config = dict(
    num_hidden_layers=9,
    hidden_size=256,
    num_attention_heads=2,
    vocab_size=8192,
    norm_eps=1e-05,
    attn_scale=0.0884,
    tie_word_embeddings=False,
    init='uniform',
    init_std_o=0.0259,
    lr_head=0.00979,
    max_seq_len=512,
    max_steps=10297,
    dataset='wikipedia_en',
)
Each number is 128 + 24 x the weight over its row's rms, rounded and kept within 0 to 255. Layers, rows and columns count from 0. The size above them is the row's rms in percent of the matrix's.

# layer 5 MLP down (transposed), 704x256, rms 0.148, rows 637-654, columns 0-127
size [107  94  99 110 100 100  96  99  93 103 139  97 103  95  99  98  95  98]
[[177 102 152 157 105 165 113 114 136 117 162 134 139 164 177 144 103 164 183  91  90 148 109 122 129 105 131 153  96  92 137 162 110  37 122 141 164  96  87 163 113 140  97 134 155 143 118 154 118 100 131 134 156 131 106 109 138 147 151  93 144 138 156 142 129  98 126  95 174 129 111 147 121 116 118 134 153 136  99 131 150 118 112 147 173 164 173 132  92 138  90 122 120 181 132  95 125  92 129 134 160 146 109 132  91 117 115 128 146 135 123 101 160 103 125 150 169 149 114 135 143 138 128 110 183 164 109  78]
 [151 164 115 165 160  88 146 138  79 150 114 109 105 117 171 142 132 127  99 132 106 152 113 116 106 154 131 131 168 126 105 135 114  98 122  84 137 137 121 140 145  94 149 144  41 135 152 115 100 156 115 114 138  98 142 123 128 106 150  97 127 138 131 132  91 139 154  92  98 139 110  93 124 115 119  91  69 132 155  87 129 160 144 161 143 122 123 143 126 108 122 144 164 145 133  84 105 125 168 157 113  98  64 179  92 160 123 161 116  91 130 102 131 152  76 155 151 111 129 159  92 135 112 134 101 156 138  92]
 [175 108  94 107 152 137 133 148 156 134  93 107 122 132 142 120 101 120 164 130 120 160 141 118 112 142 129 133 148 128 151 107  96 146 123  94  84 123 105 123 125 113 104 129 128 132 117 125 123 134 102 113  74 172 137  95 156 163 125 157 133 107 125 141 150 106 126  95 188 131 152 107 163 151 114  82 130 124 134 159  99  13 125 163 140  97 148 141  92 103 109 143 164 111 152 114 160 132 115 107 145 126 139 136 137 139 141 111 120 146 134 154 168 125 130 157 171 116 155 115 125 145 106  92  96  97 126  92]
 [ 94 126  86  66 118 127 105 130  72 171  85 156 123 139 150 131 127  98 100  98 115 147 141 116 140  94 119 163 141 180 113 134 113 134 169  98  94 115  99 162 121 133  99 148 140 124 133  97 122  90 147 165 122 105 179 139 117 167 146 141 166 134 150 160 142 128 103 147 123 119 150 141 157 151 136 149 129 105 142 124 130  49 121 170 107 139 128 133 104 115 155 167 200 133  88 129 112 110 177 141 111 137  92 142 139 120 122 109 103 131 120 132 114 101 146 122 129 147  84 129 119 109 126 101 139 118 146  84]
 [148 134 135  81 141 135 133 109 135 105  75 129 114 165 125 139 123  86 125 155 124 152 144 106 123 154 153 146 140  91  82 144  80  87 145 142 117 129 134 137 136 118 148 125 148 116 148 164 165  90 150 143 128 125 121 145 111 141 170 104 144 139 170 152 165 140 134 126 145 120 171 137 174 123 112 128 117 151 143 104 121 163 130 146 124 145 146 166 149  99 130 124 150 134  88 147  86 133 123 129  79 141 127 150 116 117 150 133  95 133 172  77 142 185 125 141 123  98 155 110 121 135 121 155 109 146 125 116]
 [148 100 108 116 166 131 118 167 183 132 119 118 141 127 103 164 130  63 139 130 129 152 137 109 104  77 153 146 171 123  58 106 118 120 146 100 123 171 134 125 100 138 141 118  91 141 141 125 158 106 120 107 131 110 156 110 107 151 114 120 174 132 114 146 175 150  72 113 131 109 137 145 108 127 147 155 110 141 112 115  98 112 134 109 119 108 115 170 110 142 120 168 172 114 153 119 102 101 148 136 123 135 104 133 109 145 112 132 123 156  73 135 146 164 115 129 117  85 118 154 104 142 155 163 152 144 117  70]
 [123  89  88 166  72 159 106 110 110 149 107 165 139 143 144 103 108 165 142  89 121 110 160 158 131 150 120  93 142 155  88  86 146 165 113 119 131  95 152 138 106 120 158  95 108 123 110 125 123 102 125 141 140 134 126 172 129 133 135 125 166  76 112  93 144 126 115  85 146 123  97 128 117 157 149 140 149  81  73  77  96 108  95 147 109 121 125 147 115  96 135 149 129 142 112 124 142 112 153 104 155 109 118 115 132 145 132 120 112  92 159 142 140 105 172 119 154 169 135 133 117 102 178 112 107 120 138  89]
 [ 81 101 114 110  88  97 111 129 113 120 148 151  93 172 110 187 117 116  99 130 136 154 151 133 129  76  90 112 128 167 132 126 145 148 167 126 132 138 109 121  98  87 196 171 135 133  88 168 145 145 101 150 103 148 153 108 100 146 143 190 148 124 132 126 148 156 107 110 106 171 163  79 119 113 113 133 139  99 120  75 149 120 134 124 145 127 110 141 122 150 104 103 155 157 127 152 123  98 160 140  96 105 131 162  81 121 129 124 144 106 138 132 155 120 121 111 165 119 119 136 101 111 125 168 169  97 105 108]
 [118 120  98 122 101 100 133 104 112 115 138 138 165 125 176 114 143 132 107 121  81 168 147 173 106 120 128 131 130 117 115 160 168 245 136 137  99 124  86 126 136 134 146 119 129 127 152 128 139 135 144 152 137 115  87 126 105 101 172 124 150 144 163 113  61 103 127 139 136 100 123 150 141 159 107 100 134  82 100 108 130 128 113 104 117 137  96 166  99  88 135 128 138 138 132 135 161 105  92 163 128 107 138 130 125 145 113 128 129 146 135 130 102 141 114 140 129 114 144  99 166 116 146 135 116 111  95 170]
 [139 153 123 171 144 126 111  83 152 138  95 159 140 149 165 186 127  74 132 113 130 126 149 142 125 130 106 139 100 117 139 151 141 115 168 143 162 163 140 120 148 130 113 155 119 133 110 124 157 123  74 136 151 142 134  76 177 151 139 100 125 112 107 143 116  87 120 128 102 124 139 130 103  88 151  93 150 132 128 118 115  58 116 116 106 133  70 115 123 146 118  87  95  94 123  76  95 137 133 117  99 102 147 110 101 167 116 133 114 108 179 119 135 133 119  90 124 107  99 132  99 122 122 132 130 154 170 123]
 [147 126 128 110 115 107  90 142  46  97 162 164 146 114 124 139 139 127 102 127  99 163 169 163 125 106 143 172 113 136 122 124 173  85 125 144 146 103 137  99 168 163 138 129 118 127 128 114 156 149 118 112 165 122 114 144 123 152 120 108 173 128 133 142 112 133 146  92 144 129 196 120 116 139 131 146 100  84 103 140 141  63 147 113 118 132 119 104 131 109 174 167 124 138 142  99 127 110 108 143 169 108 129 116  97 144 125 158 144 120 116 133 130 134 137 178 113 121 148  99 125 109 143  98  50 160 124 162]
 [107 146  93  80 169 113 128 141 167  61 116 149 142 151 136 159 153 138 151  95 127 153  95 107 150 130 150 144 136  94 165 132 143 147 161 144 111 103 129 124 136  86 151  98 121 135 203 144 160 144 127 122 127  91 159 167 130 128 124 105 126 119 152 121 117 117 127 153 159 121 111 165 170 112  80 124 114  90 144 114 126 132 107 194 128 131 146 144  95 143 138 195 144 114 121  98 141 106  72 116 137 169 106 140 130 121 136 140 127 156 146 128 131 150 135 113 157 106 119 119 124 110 119 150 135 153 108 143]
 [ 99  55  88 128 105 118 102 106 158 108 108 100 144 116 135 108 130 120 157 106 106 154 128 101 121 139 127 120 143 159  76 131 156  48 120  73  95 111 142 152  92 121 153 132 134 120 166 122 138 100 118 119 166 105 117  96 146  97 124 148 115  92 100 129 129 102 159  98 157 137 136 137 135 134 123 148 149 133 136 130 128 212 106 148 133 163 132  96 149 106 133  85  98 116 124 115  64  87 126  96 103 164 139 133  95 108 154 116 132 166 101 134 183 181 159 125 145 110  95 106 145 164 125 122 163 101 139  96]
 [118 148 109 167 139 128 133 123  67  99 138 115 164 129 139 119 123 143 112 130  93 112 119 129 120 125 120 136 174 181  92 117  80  71 128 135 158 125 148 108 148 125 146 113 113 110 150 114 150 113 130  81  70 122 126 114 108 168 138 127 161 123 124  88 102 136  98  96 133 124 113 134 162 159 114 146 139 147  88 145 137 178 112 117 123 123 118 125  89 112 134  91 138 149 137 166 114 157 119 118 159 113 125 107 119 144 122 139 151 138 134 143 117 133 143 121 137 117 145 122 171 137 135 119 155 142 120 107]
 [109 128 117 155 131 143 142 135 137 151 114 151 139 137  91  93 132 154 155 153  99 101 143 142 178 151 130 125 146 145 135 155  98  73 109 131 141 158 149  70 125 133 113 144 135 106 117 118 106 138 160 142 136  94 117 132 124 102 161 141 122 108 117 115 151 128 106 128 120 164  99 150  56 165 120 128 131 124 123  82 158  62 158 149 137 134 152 169 123 178 100 143 163 108 112 110 118 151 119 144 104 145 107 108 126  96 103 104 138 137 153 133 130 142 134 117 138 131 117 103 108 155 148 131 136 135 121 181]
 [ 97 189 146 111  93 122 106 133 120 139 133 131 126 132 139  90  99 103 138 148  94 108 139 172 127 111 130 182 135 126 149 129 113 173 115  95 125 126 159 159 139 104  98 127 141 104 118 128  93 134 160 120 138  86 144 106 152 127 115 138 120 158 145 157  92 134 102  93 156 148 157 133 128 152  88 116 114 128 128 159 129  99 119 178 105 152 166 149 109 159 116 115 114 149 125 128 121 112  97 129 107 116 134 167 131 115 136 126 117 162 110 136 111 143  96 111 117 189 154 141  84 150 122 151 133 128 126  91]
 [149 112 106 142 115 119 148 128 123 138 104 133 172 130 117  82 154 131 145 118  87  79 145 112 134 134 134 109 109 125 132 101 165 136 143 100 114 101 164 123 122 139 130 111  69 124 103 135 128 181 159 102 107 112 110 119 125 100 101  70 107 145 134 155 119 130 126 115 112 113 141 133 151 118 115  97 138 123 162  92 128 129 111 159 113  93 103 140 168  99 149 144 109  88 156 121 133 160  72  95 134  98 132 155 139 123 117 169 135 105 197 135  96 113 144 130 145 104 100 108 125 100 161 100 118 113 154 102]
 [160 173 181  96 113 115 135 127 132 150  85 131 168 110 108 163 150 137 116 109  67 126 134 123 155 124  79 194 131 114 108 124 126 129 147  91 119  79 135 107 116  84 110 130 111 136 135 119 100 122 119 134  85 108 156  97 116 169 122 122 101 125 122  96 156 102 125 162 124 148 100 168  98 137 139  81 105 163 128 127 147  65 118 125 113 124 132  88 145 116 131 164 180 137 127 171 141 145  99 107 136 104 115 131 145 162  73 119 108 119 116 164 118 163 123 131  81 127 121 124 156 111 150 139 154 155 110 123]]
# layer 5 MLP gate, 704x256, rms 0.162, rows 638-655, columns 0-127
size [101  95 107 103  99 105 102 100  96 121 101  98 103 102 100  99 103  96]
[[107 149 134 106 162  86 138 133 104 121 148  88 116 128 112 167 135 155 134 127 159 167 115  95 136  77 136 134 141  99 127 135 157 105 114 101 117  70 138 118 128 162 158 149 122 122 123 100  91 167 147 149 134 102 129 123 164 134 163 128 142 134 142 141  86 121 101 123 103 157 171 149 130 131 124 117 120 133 172 132 120 117  99 151 169 142 125 103  87 135 136 110 116 114 129 108 117 118 168 184 109 113  91 157  78 121 151 141 145 113 140 110 179 102 100  65 137 123 161  84 115 146 131 108  99 160  99  85]
 [109 108 112 123 121 117 106 107 125 135  95 118 163 143 104 138 131 159 110 145 158 136 129 127 154 117 170 151 172 131 126  83 119  81  73  82 137 135 103 150 115 149 103 122 140  97 143 106  88 144  95 115 110 108 151 151 134 164 142  85 117  67 139 119 174 148 106 150 149 125 161 142  89 117 131 138 139 136 130 115 169 167  97 120 141 132 133 121  75 107 109 119 107 177 147 103 127 153 129 152 136  99 143 145 120 109 140 133 125 183 135 150 141 155 123 137 147  99 131 126 118 142 144 141 130 156  86  90]
 [158 123 121 180 115 164 110 147 135  97 147 130 161 124 123 104 148  78 110 125 140 134 168 168 167 111 107 110 119 120 146 109 125 108 142 136 107 143 137 107 150 128 200 129 150 168  63 136 165 115 101 150  87 211 123 132 147 110 170 122 114  80 142 111  96 116 133 127 121 136 106 149 162 124 108 155 142  92 109  87 125 142 174 126 140 143 178 112 145 150 143 152  98 115 118  95  99 128 127 150 128 121 177 116 160 139 117 130 150 120 143 134 122 139 163 104 103  87 135 141 135 127 152 143 111  99  97 117]
 [179 169 120 153 137 133 171 121 123 155 135 137 118 129 139 147  93 119 108 137 175 116 156 111 142 102 114  93  99 117 162 128 162 130 148 135 179 133  97 146 147 142 121 109 123 121 115 123 125 108 163  90 148 153 125 128  85 154 140 118 142 129 125 111 194  92 136 172 194 112 141 168  55  91 107  90 135 110 143 129  92 189 136 127  95 141 155 122  98 120 142 136  88 134 100 128 155 160 122 166 125 146 146 166 156 120 108 154 137 136  92 134 157  93 148 118 138 117 103 169 104 118  93 164 101 108 131 161]
 [127 114 133 115 145 103 121 152 142 138 153 128 172 135 105 111 102 119 138 130 104 109 152 148 158 137 115 127  99 114 130 150 127 107 129  90 100 126  81 127 125  96 110 130 120 141 151 115 116 166 119 127 114 124  73 152 122 111 121 130 106  78 118 120 140 128  84 133 118 142 121 145 144  92 107 165 149 126 122 124 147 158 143 125 123 173  95 142 127 138 122 114 127 109 141 100  98  83 134 133 165 126 155 145 173 135 152 169 164 129 156 142 151 136 120 167 139 171 134 130 129 167 178  87 122 133 112 121]
 [139 133 144 132 150 135 132 117 117 124 142 103 110  96 170  93 118 103  86 138 141 111 108 115 142 182 153 148 143 103 157  99 135 152  85 160 121 147 156 131 146 146 135 130 128 149 195 152 126 124 150 104 115 146 109  82 145 130 134  99 135 116 121 121 128 156 137 135  87 114 144 168 111  69 126 127 136 120 138 155 169 134 107 180 144 118 135 101 140 138 134 128 129 130 136 164 100 148 157  82 115 151  96 158 141 136 111 126 149  80 104 108 141 196 117  87  83 108 101 173 131 114 142 131 152  95  80 118]
 [ 87 138  88 115 123 138 128 121 119 132 152 128 112 149 166 122 106 171  87 152 152 141 147 130 128 154  39 131 100 108 157 107 126  76 146 177 118 140 117 125 135 146 104 137 149 115 127 121 118 119 123  97 188 128 168 145 113 151 144 168  98  99  97 168  93 128  93 126 119 150 161 131 107 132 141 110 136 120 127 115 100 116 102  88 113 142 137 120 108 151 162 105 163 119 164 108 153 150 168 126 124 110  83 115 107 133 165 106 116 134 114 119 123 163 138 104 152 141 149 108 128 114  94 134 136 135 134 125]
 [109 164 122 121  89 133 166 125 110 112 118 142 150 150 130 107 137 110 112 115 148 173 117 108 116 127 143 131 135 119 162 118 153 184 116 142 120 126 118 105 112 117 116 107 181 119 162  82 138 123 137 111  84 109 125  74 167 124 102 121 125 162 112  88 147 115 140  83  71  79 141 100  99 150 144 145 164  79 154 139  92 124 142 137  94 142 137 112 170 163 126  72 149 123 131 141 127 109 142 100  91  93 118 142 152 142 133  78 145 156 135 123 108  94 111 167 125 125 149 130 112 126 137 178 119 143 156  79]
 [138 113 126 143 141 142 113 107 124 122 156 131 106  88 109  94 104 157 119 122 117 135  92 116 116 135 101 172 129 141 135 120 110 155 146 135 115 138 130 106 147 124 159 149 140 106 163 139 144 122 156  81 121 123 146  94 151 100 124 149 126 179 102 126 142 123 106 153  97 153 117 116 131 147 118  99 134 161 148 136 111 127 117 141  74 111  94 159 147 130 138 138 119 135 122 120 166 125 117  83 178 106 130 154 157 146 108 106 174 125 108 154 120 138 143 143  81 106 135 131 141 119 101  69 130  85  98  93]
 [129 145 145 150 168 125 137 146 155 143 111 102 145 125 119 160 155 102 151 153 117 136  86 131 169 138 105 103 108  84 163  81 116 151 130 135 150 126  84 145 127 161 122 117  99 170 122 122 170 142 138 148 115 104 167 108 135 110 138 136  98 110 136  93 149 106 156 137 156 107  67 173 132 114 143 115 139 116 101 122 149 205 108 131 125 168 151 136 120 124 137  82 179  96 112 132  86 150 109 112 157 142 113 128 140 121 112 133  74 110 116 146 122  78 152 147  85  79 114 156  70 141 126 147 168 143 145 130]
 [146 158 120 100 118 133 120 137 123 127 118  95 106 142 159 119 119 127 122 116 108 162  88 107 102 129  89 125 134 132 126  84 132 105  89 151 121 142 132 152 173 130 100 150 105 109 110 133 129 131 115 149 148 137 133 126 133 124 108 132 181 146 149 130 145 173 147 115 126 100 169 104 156  71 115 136  97 174  87 126 135 158 124  98 103 109  58  96 134 100 130 137 122  97  96 140 127 104 134 128 105 123 150 132  98 142 139 107 121 113 170 126 131 128 112 148 153 176 128 141 136 150 140 129 103 117 140 110]
 [112 154 128 117 145  96 120 111 125 147 149 133 121 150 164 124 148 128 122 121 112  82 112 123 123 153 126 175  93 144 120 115 122 141 110  95 116 139  84  66 119  44 143 160 126 167 139 131 101 153  92 162 138 128 147 147 124 127 126 107  97 133 119 133 116  95 132 127 137 166 115 117 116 129 149 142 157 154 129 140 115 138 158 135 154  97 128  85  95  89 119 104 144 119 145 151 130 112 121 126 115 121 139 120 107 134 135 124 133 114 137 134 121 112  77  96 120 172  54 153 124 125 109 128 146 145 159 141]
 [ 72 161 119 113 134 127 150 108 106 140 142 107 161 115 122 124 127 124 173 156 147 165 131  95 149 119 134 126  87 127 124 118 112 135 134  69  99 119 121  91 117 175 119 167 112 139 134 114  98 128 134 141 107  94 172 123 147 123 143  76 171 155 122 137 172  96  96 109 132 112 111 116 141 130 128 151 121 136 175 150 155 108 160 142 162 154  94 124 151 117 140 127 127 121 174 126 156 153 184 113 153 138 102 112 130 148 119 123 155 135 133  61 151 134 150  98 133 129 159 102 106 109 133 111  99 131  91 110]
 [120 128 129 128 164 139 170 175 131 167 103 123 112 104 128 155 113 120 172 110 114 121  85 145 137 124  76 121 104 106 117 114 103 111 126 151 129 137 131 121 141  89 131 167 105 116 190 124 142 119 145  99 156  77 104 133 129 123 160 144 119 118  73 126 111 127 141 144 110 131 151 178 107  92 150 143 150 141 176 159 109 122 113 130 127 137 106  99 157 126 140 103 114 126 128  89 134 121 113 151 117 152 167 130 123  96 133 140  90 139 131 153 171 107 108 113  87 128 121  80 135 113 129 142 110 101  81 107]
 [125 149 170 149 127 109 133 135 121 124 120 152 129  96 113  99 159 130 150 111 150 160 128 107 130 158  99 104  42 116 136 137 149  95 140 164  87 119 132 132 128 152 131 147  97 104 145 165 107 151 186 136  98 142 109 113  96 139 124 136  98 137  98 125 121 118 135 127 151 153 138 155 184 118 114 151 125  77 152 145 143 120 140 124 158 140 152 107 178 143 172 119 115 126 138 152 161 139 131 104 131 103 102 119 111 115 157 137 109 149 120 116 136 134 123 149 154 109 136 149 134 139 111 145 116 139 133 132]
 [ 98 134 124 148 139 104 109  98 148 106 133 145 160 106 132 113  96 163 159 162 114 134  74 115 149 137 156 130 121 118  80 111 165 126 140 168 150 151  97 125 130 174 148 132  83 136 134 139 102 128 106  90 146 115 112  99 124 142 144  83 159 122 146  99 166 155 118 125  99 109  96 122 102 122 149 140 157 183 104 109 138 140  83 143  96 120 111 128 150  68 124  98 126 109 142 129 126 120  79 131 136 117 157 132 151 124 137 133 141 117 110 165 129 144 169 133 145 141 130 128 168 125 128 134 127 111 182 109]
 [135 106 113 146 115 187 125 144 121 133 143 166  94 124 113  80 117 132 110  99 169 161 115 136 146 131 160 125 149 133 109  99  90 107 150 143 137 184 107 101 128 159 132 125 125 113  97  95 149 133 107  88 157 156 144 165  92 135 176 150 103 104 123 178 133 114 109 107 159  87 130 119 164  91 142 123 128 105 130 141 132 144 117  80 159 115  93 115 128 158 118 104  98 140  92 127 104  89  88 145 161 137 129  98 147 115 130 127 132 117 119 110 157 124 157  88 121 123 126 145 104  99 153 102 139 134 150  66]
 [140 135 121 134 146 133 147 127 120 149 161 107 148 169 144 107 122 112 117 130 152 132 129 140 117 172 126 123 106 119 143 174 155 100 153 124 113 116 108 139 144 143 122 124 133 126 114 125 169  86 132 138 159 124 136  68 137 169  83  75 133 121 108 105 142 103  99  96 125 134 127 109  81  81  91 125 141 117 162 136 105 116 111 109 124 113 124  91 131 103 121  79 149 112 113 151 128 117 124 160 151 170 110 128 150 133 137 148 109 159 116 106 114 125 162 117 106 189 131 157 114 136 135  90 170 118  99 153]]
# layer 5 MLP up, 704x256, rms 0.171, rows 638-655, columns 0-127
size [ 98  94  93 103  99  92 101  98  98 121 102 108  97  99 101  99  96  97]
[[125 148 122 141 120 132 157 116 116 121 159 129 111 117  91 102 139 161  92 107 102 132 148 107 171 120 153 142 121 110 155 110 170 149  98 143 119 104 102 115 136 140 169 120 134 169 132 139 139 144 165 143 127 120 188 104 126 129 127 131 138 102 119 119 137 126 149 159 135 106 148 117  86 148 124 152  96 141 130 181 164 169 129  93 133 118 123 123 101 155 117 130 137 108 140 104 133 181 105  76 121 134 124 116 115  99 118 118 145 174  88 113  63 142  98 114 108  97 165 116 167 139 115 111 140 123  89 159]
 [146 110 125 147 125 191 146 157 139  93 143 111 107 104 102 127  83 153 141 110 171 160 105 126  85 123 160 129 134 148 173 118 105 139 117 125 123 160 117 151 126 136 119 102 171 123 109 105 143 171  99 134 121 105 124 156 107 209 150 136 128  65 115 142 113  88 127 124 137 123 132 109 159 140  99 142 113 102 116 110 167 113 123  76 141 123 120 148 118 108 125 122 123 133 172 142 122 168 141 162 143 105 128 100 141 120 111  91 115 115 117 109 142 150 160 160 173 124 151 129 139  88 116 156  77 138 104 146]
 [ 99 140 108 125 118 148 170  98 167 151  59 115  95 123 120  96 140 125 135 106 163 171 138 112 112 126  87 193 107 126 108 131 113 136 146 152 143 149 174 155 135 139 128 163 114 133 133  99  83 158 139 127 180 127 115 105 105 156 105  81 127 130 162 136 155 164 121 121 146 138 136 115 123 153 124 131 150 164 130 153  95 136 145 113 124 131 133 111 123  65 123 168 132 131 100 186 150 158 123 141 183 146 145 142 143 132 102  88  89 135 139 152  99 127 126 106 139 105  99 146 152 115 162  79 123 128 139 139]
 [127 139 112 155 130 116 164 115 113 112  97 137 117 108 141 111 154 114  86 124 132 156 131 151 158 139 163 166 131  94 109 107 137 123 124 120 136  44 113 126 135 153 145 114 101 154 108 107 166 120  98 147 135 121 143 136 114  64 141 158 103 131 129 142 104 166 109 178 137 170 151 132 160 150 112 121 129 104 119  93 117 135 117 145  99 126 128  94 127 139 153  91  94 125 160  99 160 162 128 142 138 152 166 144 107 107 100 146 148 140 116 141  72 144 146 126 134 174 129 109 152 113 120 104 149 139 158 104]
 [ 89 139 110 106 129  99 128 172  84 100  97  93 162 156 113 163 143 139 104  76 124 115 116 101 143 129 139 130 108 138 109 102 117 111 116 120 187 104 150 146  93 127  98 124 135 137 122 138 100 106 123 103 126 144 115 191  98 175 105 127 111 125 127 135 129 127 123 103 146 173 160 118 121 150 104 144 157 140 131 167 165 101 133 158 112  45 109  98 112  96 130 135 148 103 100 156 143 122 165 140 121 111 155 121 118 116 134  98 100  96 114 130 161 168 167 144 137 135 126 159 109 180 115 125 167 129 124 119]
 [101 123 131  97 110  81 117 127 113 145 124 129  96 146 151 134 180 123 115 104 110 154 159 108 170 117 110 129 121 119 149 140  77 162  92  92 168 103 167 139 122 135 146 111 111 122 127 129 170 120 120 141 124 107 144 157 170  81  92 171 153 104 121 163 172 147 164 110 164 130  72 117  60  73 112 106 145 139 143 139  87 121 142 147 172 146 124 130  99  80 137 131 114  90 137 148  97 153 126 153 154 113 117 151 111 143 113 141 117 179 120 119 143 122 105 150 116 160  99 121 147 123 158 129 126  94 132 140]
 [102 110 151  95 115 124 128 112 117 155 130 168 137 149 134 152  97  98 119  87 178 108 115 151 128 154 135 101 172 157  76  95  69 121 142 116  99 169 153 165 121 121 165 119 187 104 106 107 135 126 159 127 129 133 124 129 120 105 122 136  95 147 102  87 142  91 136  84 109  86 133 137 110 144 148 105 128 149 103 137 130 176 138  94 145 147  73 142 163  99 127 105 155 175 135  77 124  64 161  89 106 117 110 144 100 119 146 139 150 109 130 111  85 116 169 149 152 110 129 146  92 117 135 103 157 103  96 146]
 [139 133  90  80 137 119 130 110 130  86 149 123 114 128 111 149 117 108 154 147 139 136 123 176 166  87  59 102  96 154 174 158 115 132 134 190 121  91 101 139 134 108 142 104  66 116 130 161 112  95 125 122 124 123 106 154 112  93 126 134 113  86 138 143 112 146 145 170 137 118  64 114 126 140 175  99 126 103  99 129 142  69 157 150 119 172 137 108 115 125 145 117 111 119 123 102 117  75 137 131 153 128 132 101  98 115 127 125 136  93 154  99 130 144 154 149 110  78 155 197 137 119 147 136 130 115  83 150]
 [145 107 101 144 135 130 153 152 103  83 139 124 155 110 127 113 119 181 153 113 126 131 129 167 135 102 115 154 148 111 140 125 125 143 124 125 112 120 107 134  99 142 124 106 164 138 143 153 101 177 149 134 133  85 145 143 123  98 163 122  90 141 154 128 120 191 100 145 116 129  96  86 182 136 104  81  83 123 122 127 126  97 129 169 134 126 134 105 148 110 105 101 114 120 146 131 110 131 118 128 119 129 123 113 135  75 117 130  59 104 119 155 106 127 190 107 128 148 140 148 156  75 118 133 142 133 156 173]
 [173 168 108 129 124 114  92 175  92 107 104 136 146 142 187 103  86 147 100 131 132 137 120 148 108  99 135 162 155 149 113 106 139 139 127 133 170 110 161 116 111 117 146 139 154  98 105 102  98 129 135 120 151 113 121 123 135 124 113 106  87 129 116 160  94 126 131 104 124 178 161  92 125 124 129 112 137 122 141  82 120 167 131 118 117 121  65 132 123  96 142 126  83 162 125 106 118 113 157 127 120 117 162  96 131 118 133 128 147 136 120 109 123 151 100 152  95 177 111 101 131 103  66 115 122 108 111 147]
 [122 130 127 138 120 140 137 116 167 126 117 128 138 127 123 141 110 120 118 115 120 111 183 136 135 149 148 169 118 130 170 137 101 144 102  89 116  95 109 108  82 137 141 100 109 146 163 154 117 128 148  74 176 113 142 135 113 138 124 143 181  87 147 186 106 168 136 115 102 118 114 105  62 133 108 140 138 105  79 135 113 157 128 135 123 120 186 144 115 135 152 113 126 134 105 136 134 161 109 122 119 117 124 132 117 124 145 134 115 145 113 119 111 136 123 147 111 103 129 112 180 206 104 134 100 106  89 184]
 [128 150 172 113 100 137 170 107 150 128 105 119  69 141 129 162 111 125 122 123 101 138 112 156 117 130 149 138 110 124 115  74 127 131 153  95 147 130 110  82 160 100 134 129 136 152 135 146 160 114 106 156 113 126 113 137 116 134 121 114 165 164  96  97 164 120 150 141 109 106  99 107  95 105 134 122 144 141 162 150 186 147 143 120 148 121 123 105 142 119 105 109 126 126 136 141 117 127 103  82  77 140 162  95 151 160 143 127 132 116  85 122 110 134  94 116 139 148 120 104 106 118 136 134  97 136 130 112]
 [134  93 145 153 115 119 169 113 183 116 128  82 113 133 132  86 171 149 161 142  89  76 165 136 151 129 120 110 127 144 125 112 139 161 153 168 141 183 121 110 120 148  99 124 105 125 143  90 150 132 151 133 179 152 133 132 108 149 117 111 164 134 135 120 106 134 140 150 169 144 164 128 126 117 121 144 112 163 152 148 129 144 116  82 125 125 122 157 142  58  95 122 168 113  79 117 139 162 132 139 136 104 163 133 163 104 169 166 134 173  87 111 142 156 112 110 122 118  98 146  96 112 135  93  88 138 127 138]
 [153 123 117 115 155 135 124 138 158 121 109 141 124 151 124 113 121 153 114 158 151 131 106 120 153 129 126 120 134 137 124  98 124 115 118 137 118 139  80  98 126 114 111 110 138 129 143 129 105  95 186 166 134 143  93 122  89 109 120  88 146 148 145 131 127 111 123 127 116 123 131  90 119 136 107 135 170 158 119 100 123 102 132 157 144 174 114 163 161 128 121 158 153 129  81 104  82 149 158 111 157 171 103 160 127 138 112 103 138  96  98 130  84 113 104 138 118 138 166 145 127 119 152 141 142 149 129 162]
 [165 120 135 109  86 138 102 152 101 138 108 103 133 158 138 148 146 115 151 139 121 147 122 155 106 122 144 161 139 132  89 131 147 110 121 136 146 130 173 117 143 103 149 111 137 115 136 146 163 176  95 109 119 118 129 118 129 133  99 134 139 140 122 132 152 137 133 117 197 146 112 150 141 135 112 142 123 140 108 151 190  88 160 154  91 125  78 131 103 118 116 102 117 154 134  84 129 147 120 122 122  94  97 116 113 111 173 125 170 104 122 124 100 129 137 127 133 151 118 133 109 130 111 103 174  91 131 105]
 [131  99 132 126  99  93 138 108 145 144 140 127 125 128 140 138 102 170 160 155 156 128 122 125 101 112  90 158  99 116 158 115 120 113 116 178 130 111  72  92 148 137 172 160 137 165  81  73 131 117 123 136 123  94 145 134 169 147 102 184 141 146 116 129  89 120 128 150 112  92 104 168 175 150 150 120 136  86  89 114 134  91 127 119 152 112 112 107 146 142 139 108 124  86 106 124 145 144 113 101 192  80 162 146 103 116 109 158 115  78 111  60 147 149 135 133 108 130 132 116 130 112 110 101 115 150 107 131]
 [134 111 185 118  96 167 137 126 137 123 151  54 114  85 159 112 149 120 162 155 152 103 145 155  99 134 121 172 135 153  87 155 124 125 135 115  89 151 129 105 138 146 124 114  98 109 141 101 129  86 127 159 101  85 143 116 109  86 150 109 133 162 101 120 144 151 136 147 142 191 129 134 107 137 126  92 112 128 119 164 141  85 132 128 132 148 161 152  93  99 127 143 146  84  91 143 141 154 140 130 123 111 123 153 114 123 112 139 127 148 114 143 113 113 126 143 162 129 118 142  88 169 141 142 120 131 149 124]
 [146 114 148 174 125 107 129 152 125 100 138 144 140 187 142 107 133 124 127 105 126 155 106 132 132 175 106 128 131 137 133 139  90  91 106 134 131 142 122 125  93 140 144 155 122 100 138  65 116 151 148 152 141 124 147 119 142 172 109  84 157 126 117 157 125  83 141 140 132 127 141 140 155 108  95 151 134 169 155 144 119  95 103 121 153 125 102 149 129 173 121 143  73  95 172  91  89 110 134 104 121 129 112 125 165 125 100 141 135 109 132 130 157 118 137 119  88 122 128 124 100 114 175 142  92 137 139 103]]